{"num_hidden_layers": 8, "intermediate_size": 1536, "norm": "rmsnorm", "rope_fraction": 1.0, "init_std_o": 0.0224, "init_std_down": 0.00793, "optimizer": "muon_variant", "schedule": "wsd", "decay_fraction": 1.0, "decay_shape": "linear", "max_seq_len": 1024, "doc_mask": true}
Each number is 128 + 32 x the weight over its row's rms, rounded and kept within 0 to 255. Layers, rows and columns count from 0. The size above them is the row's rms in percent of the matrix's.

# layer 3 MLP up, 1536x384, rms 0.221, rows 120-155, columns 96-191
size [ 99  71  79  98 113 101 102 112  92  66 112  77  95  87  97 107  99  95 101  90  89 109  93 108  90 102 104 107 100 103  98 106 101 101 105  96]
[[127  86 152  62  57 137 119 151 151 133 168 175 151 127  99 126 130  95 147 148 102 124 112 137 129 143  79 119  76 107 154  88 190 151 158 137 142  41 149 112 146 100 125 144 244 132 157 124 145 140 201 138 114  97 123  98 152 146 125 116 155 148 114 129 107  85 170 168 130 150 145  89 108 115 150 135 117 103 148 136  96 108 105 152 151 152  81 123 130 168 102  49 128 165  64 178]
 [ 94 143 124  87 154 143 157  85  63 166 126 143  63 118  95 130 170  96 147 151 117 113 102 120 175 127 173  82 157 112  83 198 149 146  85 127  94  68 130  97 191  90 136  93 127 126  79 196  91 145 122 176 144 214  77 134  99  90  81 172 119 121 153 122 158  52 102 102 125 129 125 146 152 181 116  77 118 121 134 125 121 113 152 145 113  68 121 104 116 152 103 143 144 168 132 176]
 [122 159 119 115  65 135 108  96 163 132 122 133 189  87 122 130 143 146 173 124  92 142 166  86 120 165 142 172 144 150 115 196 115 134 140 101 130 144 119  98  65 174 155  98 124 186 147 160  93 118 208 106 128 110  82 122 145 112 156 101 172  99  89 121 168 131 122  95 111 121 137 120 161 120 113 111 146 136  77 152  94 120 129 172 117 104 165 159  64 145 110 167  74 157 127 182]
 [110 157  86  98 154 125 126  69 120 153 111 150 126 104 103 145 143 223 149 138 112  94 115 102  91 105 167 139 120 150 139 119 168 119 129 121  81  69  87 140 114  99 139  89  92 197 178 127 166 138 174 189 128 124 119 135 164 142 149 114 148 242 117  84 121 105 174 121 163  74  98  85 123 129 169 131 214 140 147 151 153 112 117  58 154  87 154 101 145  75 132 118 156 139  53 125]
 [110  84 111 139 151 137 215 173 172 102 142 155 179  88 153 169 113 121 123  52  79 190 131 118 222 101 174 140 149  78 175 111 125 127 151 188 117 150 108  95  64 105 191  81  73  80  96 150 130 103 141  97  78 168 144 102 167 164 143  70 159 179  91 114  90 177 168 104 118 120 105 107 144 120 230  86 101  79 105  95 160  82 100 143 154  86 113 151 132 187 154 139  80 127 113 108]
 [134 139  88 118 117  97 111  83 113  64 108 127 117 107 105 104 156 109  76 155  88  65 122 179 115 171 229 184  98 120 135 140 154 188 133 127 139  90 141 130 109 159 129 113 148 103  59 159 102 147 123 104 168 103  71 144  84 145 165 152 142 137 162 139 166 168 166  96 114 152 115 143  73 174 116 150 137 112 145 136 153 146 121 142 129 145 100 179 167  97 142  31 147  89  86 143]
 [137 108 170 180 170 122 138 141 123 146  96 190 125 124  88  65 129 132 126 130  85 147 128  79 109 142  99 137 135 154 143 164 164 115  87 131  67  98  96 116 106 149 142 124  69 118 133 128 153 115  81  92 119 117 145 120 140 157  67  88 212 176 106 138  86 102 131 137 126  90 119 118 197 155  92  90 157 118  86  98 137  78 147 170 151 119 135 148 147 146 158 154  73  40 167 144]
 [131 139 118 132  80 112  73 146 170  85 126 107 177 109 103 158 167 149 173  99  92  96 111  90 137 171 120 121 160 120 190  82 206 106 156 108  63  75 115 134  91 149 154 117 118 138 165 114 120  84 152  96 140 152 121  90 135 133 131  85 139 177 118 100 141 157  89 154 116 113 141 142 126 178 143 141 176  86  81 123  79 156  88 171 157 127 164  84 163  85 126  85 117 129 115 138]
 [163  86 103 138 119 106  95 111 118 118 103 187  73  43  52 142 107 142 103 146 119 149 126  92 101 133 109 136 135 157 129 143 199 112 166 171 117 147 187 163 136 154 167  78 159 102 162  95 207 109 106 100 163 187 149 182 148 127 113 155 103 135 172 134 143 142 101 152 159 147 134  40 171 121 179  95 101 139  76 118 111 148 102 117 171 124 127 127 149  73 133 158 102 107 169 146]
 [128 148 169 123 126 130 126  90 116  93 130 110 104 141 137  92  90 104 121  89 125 185 110 124 158  89  75 114 156 141 117 158 128 149 160 133 104 126 109 147 114 108  75  93 194 113 135 141 125  92 165 173 134 103 144 144 147 133 147  98 160 118 166 104  98 144  99 138  99  58 125 122 149 127 120 139 116  57 148 190 107  94  67 144 161 156 140  85 108 114 140 135 121 131 146 209]
 [ 89 116 162 166 146 152 203 133 141 128 112 113 132 195 149 113 139  82 146 108 189 166  76  96 140 116 130 136 179 180 186  49 102 122 129  98 154 159 120 162 121  79 158 144 141 114 110 107 128  55 104 177 119 175 164 118  42  86 149 169 143 160 162 138 151 131  84 106 139 125 163 173 109 134  96 113 147 159 179 147  73 157 120 125 135 135 139 147 141 171 104 155 111 133 142 114]
 [186 186 112 139 126 138 130 169 128 167 145 159  35 150 115 143  84 135 161 157 157 106 116 100  65 111  76 140 118 148 137 142 126 131 143  92 130 111 124 132 123 106 158  63 133  57 183 101 125  99 160 115 154 129 104 134 152 157 113 110 116  59 115 159 129  83 158 124  62 146 148  89 148 142 136 129 131 161 127 109 136 160  93 133  72 110 151 119  70  93  88 167 122 133 102 110]
 [ 85 126 103  93 145  92 147 109 134 121 151 179  98 114 164 108 144 178 153 123 135 132 165 164 126 135 137 165 126 181 136 133 109 141 119 127 113 167 105 152 160 231 191 142  54 150 206 145 155 116 197  94  94 113 146  73 147 111 154 116 102 120 139  89 125 143 187 128 130 114 114 119 153 156 133  87 136 128 157 161  69  84  86 144 186  97 137 150 114 154 111 121 112 152 139 112]
 [102 128 156 179 154 135 128 144 163 147 105 125  51 177 105 143 130 101  79  66 129 159 143 153 141 131 124 128 108 165 118 141 137 185 134 151 138 115 138 140 168  96 158  96 128  83 132 158  77 131 199 163 165  97  99 130 108 117 119 127 125 118 140 105 124 221  87 147  79 116 142 187 113 140 206  72 205 108 127 112 125 143 123 126  93 144 180 162 116 168  94 106 138 148  79 115]
 [ 62 147 137  97 155  84 130 133  46 189 130 163 101 103 164  98 130 127 134 111 138 132 158 103 121 147 109  72 119 160 116 196 117 116 125 104 111 136 129  65 164 102 143 144  86 148 134 176 134 167  90 121  99 149 151  93  58 106 117  76 151 102 148  97 112  78 137 111 114  72 129 157 131 149 161 162  81  98 142 101 135 133 130 118 116  98 123  96 119 114  83 152 110 121 127 180]
 [135 137 134 134 132 141 190 169 142 139  87 114  85 186  64 144 182 101 149 125 182  76 120 193 165 151 128 151 133 112 127 100 116 179 141 103 133 130 180 126 125 169 165  90  69 119 104 134 138 102 121 127 218 150 161  44 160 154 147  91 103 112 172 137 170  99 147  97 164 137 132 131  99 155 248 156  99 139  94 138  96 110 170 118 170 102 116 156 145 128 123  83 145 137 113 163]
 [110 132 179 173  96 117 161  92 122 161  89 175 135 170 110 109 121  97 191  94  99 117 123  95  94  90 145 151 114 167  99 128  70  93 129 160 185 116 139 100 126 139 125 147 137 107 192 161  80 123 136 127 172 140  94 121 150 105 137  55 144 203 128 143 128 133 155 167 109  90 131 164  65 124 132  99 106 117 148 117 101  93 145 122 112 114 109 114 157 157  97 141 130 146  72 175]
 [135  86 163 202 123 141 103  77  76 132 141  90 110 116 180 142 177 113 120 147 164 137 104 131 171 164 148 125 170 145 141  94 150 127 131 130 106 157 161  93 143 164 148 166 149 123 170 170  81 117 175 125 126 105 117 102 124 105 104 113 144 146 157 137 110  82  71 140 165  48 177  93 149  92 251  57 111  75 134 195 105 116 127 156 100 121 159 157  67 114  99  89 140 139 180  97]
 [142 159 150 141 134 152 202 171 132 165  97 183 130 176 116 153  81 135 154  98 142  10 180 104 135 146  64 130 112 126 142 130 106 154 133 162 180  63 128 131 112 152 139 157  98 179 156 192 206  99 132 120  76  82 118 191 111  81 128 139  79  92 152 164 161 137 115 129 128 164 148 113  73  89 136  86 140 124 109 138 123 128 135 126 101 113  89 154 147  88  76 130  73  98 189  89]
 [105 113 132 136  36 207 175  99  61 101 129 132 119 144 167 122 193 118 145 120 118 148 171 135 126 149 170  62 142 150  50 134 149 164 131 116 125 178  93  59 103  87 148  86 143 172 107 175 180 108 136 136 113 214  81 155 126  99 106 100  98 135 124 141  99  97 121 135 105 131 175 188 188 165 117 179  98 149  78 129 119  88 160 107 174 120  96  71 116 135 102 148 154 135 122 146]
 [147 160 118  96 114 172 152 124 102 166 164 123 141 135 173 160 160 133 135 104 136 126 126 141 139 105 155 117 137 111 155 189 107 118 117 120 118 172 183 141 153 125 129 159 114  83 139 111 136 186 107  99 169 205 109  84 117 107 156 164 140 118 135 113  62  85 116 107  98  98 118 131 122 128 133 163 127 152 125 154 128 174 137 146 167 142 154 128 133 115  81 108 139  81 132  93]
 [144 119 220 139 156 120 117  98  97 127  95 143 113 111 103 100 154 172 117  98 151 135 133 162 102 165 154 129 125 100 178 131 144 190  85  52  94 162 124 118 150  78  91 145 164  77 139 171 132 142 120 130 178 159 137 139 171 115 124 151 118 173 120 139 130 148 168 139 143 124 135  84 162 129 132 163  79 118 155 122  83 186 131 133 128 125 168  90 155 167 181 123 132 119 167 125]
 [143 154 157 136 112 123  87 127  99  63  96 133 170 158 151  70 127 125 105  70 158  85  97 151 154 138 165 137 141 103 136 119  98 135 119 159 107 194 188 151 156 181  69 135 105 137 103  96 109  74 135  95 129  70 148  71 145 182 131 158 132 159 167 146 103 129 196 153 138 156 125 116  93 150  79 134  90 129 115 184 150 168  82 125  89 200 146 142 165 128 129 125  98 110 151 118]
 [115 155  96  70 121 137  87 110 141 143 110 106 135 185  75 130 135 123 159 166 129 141 136  98 171  86 129 172 135 147 124 107 142 106 151 113 144 139 215 163 203 150 162 129 179  91 114 104 102 154 188 123 105  97 146 173 126 136 154 149 145 132 138 100 152 146  66 123  90 148  97 194 194 121 117 121 112  83 130 134 176 120 120 127 116 111 130 166 122 140 106  73  89 194 157 140]
 [123 160  55 168 107 166 194  86  89 165 130 121 151 107 116 149 152 174  66 175 134 107 186  65 170 139 168  74 112 109 147 155 129 133 150 157  92 134 214 123 115 135 118 140 109 120 153  95 198 101 158 141 120 161 125 174 136  90 121 120 157 101  48 180 151 158 120 179  52 152 109  97  57 122 110 157 141 119 192 164  92 106 141 142 182 153 113 145  74  98 156 112 126 118  72 255]
 [143 101 111 182 138 118  87 117 155 117  93 140  99 151 132  85 156 107 159  86 130  66 114 143 148  43 165  88 139 135  84 174 193 185 118 149 137  65 127 168  99 109 143 146 125 184 136 129 129 135  96 140 145 113 162 139 120 102 153  91 126 147 117 130 149 124 138 150 138 121  80  95  76 161 139 172 119 144  98 121 116 136  85 168 101  69 118 128 131  72 117  79  84 131 124 160]
 [ 89 114 120 135 101 139  84  53 116 107 128  95  83 116 111 148  89 140 118  91 169  97 121 116  70 115 118 122 144  47 112  47 144  57 137 102 160 159  73 157  68 156 156  99 122 122 122 122 167 118 130 120  94 161 167 111 142 161 167 170 106 110  63  90 201 176 140 183 129 151 166 153  67 111 164  35 162 147 113 100 107 136 139 132 108 135 126 153 155  94  70 151 122 161  83 135]
 [136 173 118 148 109 177 147 120 110 183 143 146 140 150  93 109 122 115 119  86  55  97  84 175 126 158 155 197 124  80 139 123  70  72 181 155 105 123 164 127 145 100 139  92 124 192 146 177 131 131 107 145 135  91 157 127 142 109 154 110 158 131 121  96 155 165 120 120 147 184 128  93 151 124 131 207  88 103 137 146 109  80 144 118 150 125 139  62  98  56 112 102  74  97 124  61]
 [ 96 149 103 130 137  97 176  98  73 124 101 131  69  87 115 118 129 116 157 119 158  63 173 113 161 162 149  30 127 162 155 160 130 152 104  96 140  89 136 149 132 123 116 137 119 147 167 151 127 124 101 146 111 103 147 161 137 125 105  94 156 119 183  62 150 180 146  97 136 123 114 125 130 126 102 120 115 131 161 142 148 117 136 148 121  99 132  92 172  78 114 176 151 118 255 145]
 [161 151 190 119 150 139 181 153  82  78 146 125 177 141 126 125 137 164 160 144 128 158 114  96 162 136 124 109  92 128  91 121 139 120 145 150 102 160 132 170 142  94 167  58 177 102 121 121  71 149 198 126 124 151 103 115  99 111 110  83 158 157 131 157  98 147 129 113 171 155 109 152 175 117 136 128 166 136 135 127 108 172 120  75 112 107 119 109 123 127  77 162  87 124 129 106]
 [ 94 130 164 143 131 100  71 146 154 126 153  85 147 113 144 157 101  89 110 132 150 135 167 105 144 136 125 110 121 154 185 150 118 130 130 142 109  96 154 167 134 169  90 113 137 157 172  80 150 202 101 155 101  93 116 120 114 122 162 110  59  99 146  95 111 129  90 102 100 130  46  75 119 145 212 135 128 128 146 150 129 123  75 126  70 149 110 143  85  95 173 147 136 217 143 121]
 [155 127 128  59 184 114 144  69 132 150 132 162 148 162 142 103 208 128 135 170 116 174 127 165 127 150 104 139 107 146 128 169 170  98 160 161 147 145 137  91  68 160 109  96 119  87 106 157 181 131 130  96  90 146 169 155 130 203 156 125 212  99 150 142 144 158 165 160  30 134 114 117 116 128 170  37 100  76 164 121 146  83 154 152 125  77  75 148 175 190 202 145 123 121 126  70]
 [150 128 103 121 148  93  97 111 148 122 122 162 142 120 175 132 108 233 145  65 143 112  99 149 142 108  92 108 188 103 121 161 151 114 142 128 109  91  98 134 176 104 141 127 143 152 144 110 171 109  91 192 110 136 125 135 170 109 199 108 159 138 142 103  39 150 142 107 124 115  68  80  99  84 186 116 141 196 164 168 184 182  95 149 185 142 137 133 118  83 141 123 105 179  93 119]
 [160 104  97 138 158 160  98 178 176 140 129  89 132 156  68 145 167 149 179 133  73  75 118 197 144 106 129 167  52 178 134   1 122 129 145  84  98  46 136 113 158  96 154 174  80 175 131 153 185  68  83 148  90 101  89 157 126 153  20  68 152 114  86 167  97 168  98 146 103 112  85 175  97 142 165  94  86  99 104 145 105 116 143 101 123 132 169 108 113 119 125 115 161 120 160 154]
 [164  81 111 165 136  68 129 131 137 145  97 125  98 125 128  78 139 100 117 155 189 119  69 114 112 131 124 161 145 146 108 139 136 142 146 134 111 124 184 128 101  58 136 155  86 159 169 122 125 141  79 155 131 171 156  88 107 145 153 155 121 138 126 146 153  99 117 110 127 111 173 109 172 126 136 186 122 127 156 149 137 129 173 121 115 101 110 138 133 137 151 151 105 196  94 168]
 [127 115  91 168 146  69 183 128  63 148  95 115 128 113  56 145 103 117 142 144 100 153 125 128 102 124 147 133 116 128 138 207 168 158 113 101  99 122 202  83  84 147 134 102 126 140 131  88 125 116 124  74  75 155 169 108  61 210  88 121 112 138 116  68 105 179 101 157 122 117 171 120 131 172 146 142 189  85 144 123 136 161 133 164 138 150  97 135 124  52  82  93  86 104 132 162]]
# layer 3 MLP down (transposed), 1536x384, rms 0.219, rows 120-155, columns 96-191
size [ 97  70  81 100 114 100 101 113  80  73 103  86 100  92 102 101 102 105 106  85  93 109 102  94  71 107 105 104 103 104 103 107 103 109 105 102]
[[183 157 115 105  76 141 156 146 118 104  78 163 144  98 129 107 117 133 151 115 188  96 157 134 126 115 163 129  97 105 159 160 128 140 123 164  95 168 158 168 119 191 103 134  98 119 132 163 127 125 193 171 172 132  95  96 183  98 150 127  67 104 149 117  60 182 139 109  98  91  95 149 178 119  54 145 192 137  79 185  72 135 117 108 170 112 124  91 138 145 150 202 127 113 196 127]
 [255 101 179 184 116  97  84 145  87 210 181  76 139  99 160 103 107 157  93 105 137 146 159 131 100  93 144 181  81  92 144 119 108 126 147 115 162  88 156 130 119 160 164  81 142 127 150 127 129 116 147  97 164 148  95 135 155  92 155  43 140 154 153 206  86 103 170 125 161 117 102 174  90 116  69 141 123  78 133  92 121 116 124  50 148 115  75 154 129 138 154  79 119 143 149 165]
 [218  95 154 121 135 118 131 151 171 160  91 116 109 148 152 136  97 132  76 155 110 129  85 115 115 132 143 170  99 150  88 110 131  75  84 144 154 154  95  97 106 107 123 141 109  79  83 133 160  99 141 126 139  99 154 114 147 123  37 109  73 125 129 158 105 116 134 191 164 221 120 162 107 137 134 179 125 157 237 131 123 144 117 135 139 127 108 130 141 102 155 136  54 165 185 133]
 [156 127  92 116 164 133 173 144 105 147 132 160 146 106 166 191 111 142 115 149 120 104 117 151 129 129 128  96  79 212  79 125  46 117 131 128 135 169 162 147 156 104 121 117 111 149  85 158  81 168 127 106  90  98  73  63 156 143  88 115 162 131 146  95  90 118 167 134 135 155 103 127  91 116 129 153  96 163 157 132 145 102 126 130 169  98 113  54 126 142 124 164 105 138 120 190]
 [143 134 155 133 167 102 118  89 188 135 182 187 191 107 127  86 111 171 136 108 127 142 136 156 160  93 148 187  86  79 156 101  78 106 159  72 177 148 147  20 133 158 152 105 122 105 141  69  97 141 142 191 145  94  98 143 118 208 164 130 131  98 207 117 137  99 134 125 116 149 144 136 114  99 104 137 170 158 158  97 128  96 163 170 123 123 146  91  85 149 116 126 107 146 159 132]
 [ 91 129 168 150 130  67 128 100 108  76 161 106  86 139  81 102 137 153 155 144 201 118 117 125 110 116  75  70  76 104  93 121  87  92 122  76  87 106  75 123 135 118 188 110 135  84 113 101 129  97 147 126 119 192 191 137 117 100  79 151 136 138 145 119 124 144  82 137  89  50 144 128  95 122  93 119 131 173 108 130  90 160 118 122 188 150 159  83 130  92 126 140 132 157 132 170]
 [137 128 108 122 144 102 147 154 107 102 177 142  71  81 119  55 119 115  87  81 115 116 110 126 141  80 137 129 129 156 103  50 163 118 176 147 176  92 200  89 110  92 139 116 139 148  52 112 162  93  69  93 137  69 147 129 138  55 192 170 132 101 153  28 137 143 140  91 189 134  95 118 135 152 146 124 149 141 178 143  76 109 126 115 150 118 124 140  89  75 128 150  50 121  85  77]
 [ 90 149 155 171 168 151 148  79 192 172 137  92  93 122  91 155 113 150 113 108 107 108 148 137 119 136 105 104  87  68 142 113 126 160 136 153 111 123 158 108 114  93 138  93 178 130 131  83  85  91 122  99 203 158 131 102 195 116 138 150 123 138  75  84 133 141  84  98 112 161 126 140  99 125 123 166 178 122 173 138 128 156 112 145 120 154 144  75 117 121 108 137 145  82 188  35]
 [149 133  98 179 102 171 140 146 155 131  87  83 167 185 186 128 152 137 170  91 156 114  83 128 122 148 116  79  63 117 127 138 183 133 101 118 125 113 130 135 132 183  79 175 135 194 131 161 104 128  91  79 128  88 107  92 129 128  97 104  97 120 142  73 152 128 141 121 135 206 190 144 109 125 147  75 126 138 174  88 118 113  94 117 145  87 163 136 152 187 107 155 176  98 164 174]
 [109 149  85  96 102 141 125 116 104 107 114 108 120 135 133 161 134 138 118 116 139 127 144 111 100 143  94  37 117 117 150  76 101 126 132  78  92  74 105 156 136 157 131 145 119  85 118 109 100 121 120 123 103 106  84 153 118 126  87 142 147 153  91 151  89 106 141 108 131 179  97 103 142  88 213 111 106 153 107 120 146  75 152 121 112 142 118 182  94 123 100 107 143 117 161  87]
 [119 130 180 113 128 124  85 117 143 118 130 149 212 164 114 172 139 133 128 123 131 145 156 128 159  85  33 178 160 133 150 107 158 124  60 114  96  71  29 125 176 140 157 226 152 116 145 105 117  81 119 123 103 172 127 126 150  99 115 133 112 173 136 132 193 105  88  90 122  95 151 109 142 113 106  57 107  59  85 103 114 136 139  48 134 159  89 110 152 148 110 155 167 152 116  89]
 [ 50 133 130 149  88 118  89 121 149 109 123 130 166 171 120 127 138 165 137 111  84 174 148 108 150 119 120 129 150 175 120 168 131 128 100 130 137 146 125 119 136 176 123 174 175 143 127 149 165 191 160 162  69  93 101 116  95  96 172  90 149 148 143 113 143 129 115 134 172 142 167 165 116 135 153 152 161 139 144 135 135 128 127  78 132 170 125 152 133 137 119 111 132  67  95 154]
 [ 71 131 152 102 150 141 128 149 132  66 105 128  79 110 202 136 138 128 194  70 145 165 100 136 108 162 122 104  96  80 130 121 179 119 131 114 152 141 130  82 176 120 128  62 137 168 175  96  82 111 164 144 156  82 119 106 106 166 122  97 106 153 137 132 107 100 119 171 137 177 135 140 132  83 147  82 126 143 115 132 152 101 191 172 126 125 140 132 186 165  85 115 187 138 138 121]
 [107 150 126 101 120 137 126 102 147 148 164 171 115  98 122 155 160  88 118  93 120 192 146 147 127 120 145 134 138 175 107  88  93  50 126 106 167 184 127 136 146 126  59 101  79 135 144 126 183 107 107 108 111 132 112  92 114 123 136 119 163 113 141 108 183 162 157 162 147 154 150 121 123 147 117 152 140 136 137 116 165 177  69 117 120 103 183 158 114 112  91 171 189 120 166 119]
 [108 147 138 110 107 166 137 121 151 135 193  92 142 110 179  98 165 165 152 125 149 115 148 184 122  89 135 190 130 160 152  85 129 102 130  94 124 153 135 153 195  71 127 134 121 135 100 123 169 173 118  73 177 140  73 162 203 114 127 142 122 126 129 168 141 122 102 140 126 164 113 140 140  90 137 129 113 112 117  88  84  84 164  97  61  86 100 154 139 100 140 112 102  60  79 153]
 [111 116 125 119 130 133 130 137  93 119  83 156 151 118  97 132 124 140 168 146 125  86 174  71 121 159  71  94  72 175 127 146 166 160 126 114  99 166 162 138 105 154 161 129 113 101 101 129 129  77 173 108  92 133 131  73 153 132 160 146 104 164 141 175 107 157 168  97 129 120  95 150 132 147 131 116  88  99 131 161 103 117 144 120 105  97  59 121 129  89 108 170 148 120 160 182]
 [103 188 100 148 170 140 124  89 129 164  53 103 130 123  93 104 222 131 136 164 141 162  96 132 174 139 100 114  43  85 103 165 104 139 133 164 123  72 129  99  96 132 190  85 151 147 130  67 186 152 116 163 115 170 131 170  92  99 121 122 162 160  92 175  73 206 146 131 104 118 138 133  77 109 144 172 102 103 206 137 151 150 119 168 103 116 154 112  90 129 152 156  97 125 119 115]
 [103 126 117 109 109 140  79 128 150  60 106 152 161 186 114 108 131 178  83 170  93 122 154  88 169  41 106 119 131 136 148 140  65 100  92 114  89  94 137 125 110 156 129 117  95 130 128  99 118 138 100 189 180 164 109 186 115 137 126 130 147 155 122 112 177 110 122 134 176 134 150 151 126 122 110 163 117 184 163 138 114 126 130 151 170 149 162 116 138 116 131 126 148  90 108  51]
 [ 69  93  57  99 151 115 167  92 155 142 117  67 160  86  43 139 155 151 168 122 101  89  86 107 133 112 158 132 119 112  91 107 149 152  90 139 148 109 143 132 151 163 209 114 130 141 119 140  98 105  85  81 138  91 146  80 137 124 102 167 159 135 124 164  82 159 136 136  83 158  78 177 139 122  97 155 122 113 124 130 155 166 177 148 143  93  76 128  80 142 128  84 112 155 130 127]
 [255 127 134 122 169 129  87 138 149 143  72 149 137 145  94  78  91 127 108 122 116 116 153 144  76 104 160 115 125  60 131 126  63 158 150  91 106 131 155 132 106  97 144 118  93 132 113 117 100 157  90 134 133 156 146  90 135 147 161 127 111  57 121 146 134  98 141 114  92  56 132 121  77 133  51 100 203 114  77 167 137 167  78 125 116 110 120 133 148 115 119 147 129 121 155 178]
 [143 166 114 109 179 129 115 142  76 106 117 137 147 176  49  69 107 166 144 103 146 166  66 101 149  77 136 109  79  88  58  95 156 163 122  35 141  88  55 105 133 198 132 132 121 157  83 119 111 138 196 109 134 154 205 109 113 141 114  94 116  95 149 126 121 134 153 183 121 154 144 111 107 161 104 131 140 134 122 117 131  61  90  93 126 156 140  90 175 121 165 115 165  68 177 115]
 [ 87 191 115 114 115 141  62 173 121 123 127 122 129 115 149 132 139 111 141 119 148  77 113 131 188  75 141 166 141 127 144 134  82  77 117 131 151 135 162 111  97 139  76 106 105  71 136  91  96 166 164 110 121 123 114 140 183 102 116 162 157 129 139 130 117  51  69 144 131 175 160 121 121 117 180 114 142 147  63 109 138 170 130  82 181  92 140  95 175 109  95 168  83  95 151  97]
 [136 122 159  79 141 126  86  88 148 156 119 114 140 151 176 139 103 148 147 135 163 141 112 155 125 147 110 149 116 173 170 146  75 127 115 119 113 174  73 107 100  73 138 113 100 189 103 166 103 100 156 107  96 143  76 133 111 138 120  35  69 113 129 126 163 161 108 172 144 114 185 129  90 186  95 142  51 121 152 102  92  85 123 139 197 146  53  58 121 140 113 111 187 159 119 162]
 [139 133 125 168  65  62 138 152 139 100  99  85 129 162  95  94  68 126  36  83 154 155  81 133 116 137 175 134 104 109 153 209 138  64 184 109  99  68 154 125  85  84 148 162  93 201 104 152 177 115 167 102 136 112 124 117 139 145  97 134  92 131 150 134 121 138 136 171 199  77 147  78 112 121 179 155 146 179 133  97 124 126 168 166 125  82 128  51 164 145 139 115 170 154 147 107]
 [201  12 142 152 143 118 146 136 154  84 146  58 127 151 124 108 149 149 131  97  32 143  81 175 109 133 111 126 143 103 138 108 136  99 120  95  94 104 110 109  85 102 156 142  82 123 157 162 117  94 117  83 125 120 193 116 153 147 163  77 119 158  81  75 129 121 151 107 138 252 147 104 138 111  49  41 106 142 102 142 110 130 176 113  98  98 108 175 131 162 135 170  80 143 171  99]
 [ 82 108 180  96 111 113 116 129 153 101 103 139 138 119 198  92 141 158 138  87 187 108 136 142  69 156  77 173  95 199  87 164 115 132 144 123 145 134 151  58 124 113  64 116 151  87 162  80 179 100 102 172  68 132 125  52  95 145 146 125  94  90  60 101 177 108 152 138  47 124 185 106 146 122  87  94  89  59 102 167 171  89 113 114  33  76 127 119  98 143 161 141 155 105 171  96]
 [155 233 164 146 138 185 121 136 106 123 136 146 187 132 123 153 129  82 121 158 106 118 108 169 172 125 120 120 137 152 110 118  66 154 154 158 168  89 136 161 116 106 104 140 126 144 130  78  88  70 150  81 135 131 166 196 127 126 108 164 114 110 139 103 137 105  98  98 149 112 117 108 173  80 177 111 134 158 109 136 132 110 154 106 165 135 163 122 180 122  92 107 125 143 164 101]
 [126 200 119 160 154 127 109  77 133 100  74 134 166 123  81 163 152 126 136 144 149 147 105 171  96  72  91 132  93 121  93 120 143  87 159 125 154 133  87 106  95 130 145 139 149  86 157 126 159 115 121 139 160 148 140  64 206 123 124  62  99 109 106 105 149 117 227 131 145  59 100 111 145 131 166 130 129 153 153 112 115  79  81 175 160  94 128 190 215 136  97 119  71  91 139 123]
 [ 69 153 144 121 112  80 155 114 154  91 200  95 108 148 131 115 116 103 142 122  17 160 120 142 102 100 162 111 168  88 119 195  86 127 120 174  70 165 137 140 212  92 145 166 125 111 168 108 131 123 113  97 124 166 107 108 163  92 124 163  82 103 234 130  96 151 171 157 165 199 114 131 171 145 143 149 140 159 104  76 134  54 165 112 146 103 130  97  73 158 148 104  85 164  96  91]
 [164 125 130 164 113 151 160 210 163  92 103 116 172  77 119  69 113 123 220 150 137 129 137  97 127  84 133 119 104 155 138  90 119 141 134 113  93 123 124 127 131 135 126 175  77 158 120 135 121 175 145 105 140 123 113 153 131 114 146 133 130 111 145 142 133  88 134  97 202 105 118 109 166 119 138 174 155 151 129 137 111 139 128  96 146 130 117  50 197 101  66 168 148  95 110  65]
 [163 160 126 107 150 115 113  71  81 170 201 152 135 126 135 134 141 120 129 104 145 150 125 121 171 144  51 160 123 135  89 166  95 176 161 118 179 171 138  87 102 147 178 159 123  84 107 132 164 130 121 154 137 180 139  94 114  63 133 160 158 116 171 111 147 141 187 111 136  92 105 186 139 134 123 125 150  49  60  73 155 141 200 104 127 123 139 127 122 125 117  90 118 155 136 164]
 [160 128 163 107 104 111 134 123 166 133 222  69 141 133 159  78 125  68 164 151 114 128 108 118  98 161  84 147 109 112 223 131 164 124 103 154  93 125 138 107 188 104  65 165 145  62 120 165 115 135 176 150 139  93 160 149  85 142 143  50 155 134 147 104 138 117 136 212 146 143 174 136 165  98  69 107 113 102 153 173 116 154  91 139 123 140 112 118 111  94  80 172  85 164 108 153]
 [120 159 118  75  70  56  95 155 110 172 149 140 117 150  98 159  97 118 116  82 139  77  74 105  86 116  87 107 176  89  81  96 133  72 133 110  77 112 119 125 176 178 118 144 105 126 146  97 111  84  96 162 133  97 131 157  75 101  80 120 103 133 206 115 118 136 143 195 113 195 176 119  48 127  80 121 152 116 199 130  97 163 136  84  87  70 138  99 103 140 101 116  76 141 175 142]
 [143 141 108 148 123 133 157 180 130  94 150  63 108 146 111 106 147  73  86  91 139 106  56 111 104 122 172 103 100 134 127 118  88 123  63 120  91 171 136 214 171  73 148 132 149 122 129 138 118 135 156  71 141 145 141 100 144 183 125 126 141  69 110 156 105 135 102 121 180  95 167 135 108 108  90 164 125  98 164  62 126 161 165 128  97 111 110  74  91 155  77 136 166  95 148  89]
 [101 117 106 168 174 145 158 144 117 144  90 133 122 145  85 145 100 154  66 130  88 137 120 101  94 118 124 117 126 140 200 150  93 142 200 112 116 142  88 155 117 221 134 134  87 198 134 177 114 132 143  68 125  84  80  95 111 116 132 180 157 108 163 117 129 124 125 153 146 112  98 129 106 179 121 106 144 135 137 181 112 133 120  94 121 104 150 143 170 118 154 167 117  78 102 141]
 [103 162  91 110 122  73 140  73 169 117 130 111 116 169 139 125 112 121 104 173  89  81 164 127 187 164 154 173 136 184 166 123  92  78 124 164 157 142 142 161 132  88  85 126  75  87  86 121 140 143 134 144 124 165 110 170 114 145 109 157 106 183 172 119 138 131  94 107 105 163 121 173  97 162 123 129 189 121 192  88 133 158 134  68 105 173 135 162 120 149 141 171 140 123 116 144]]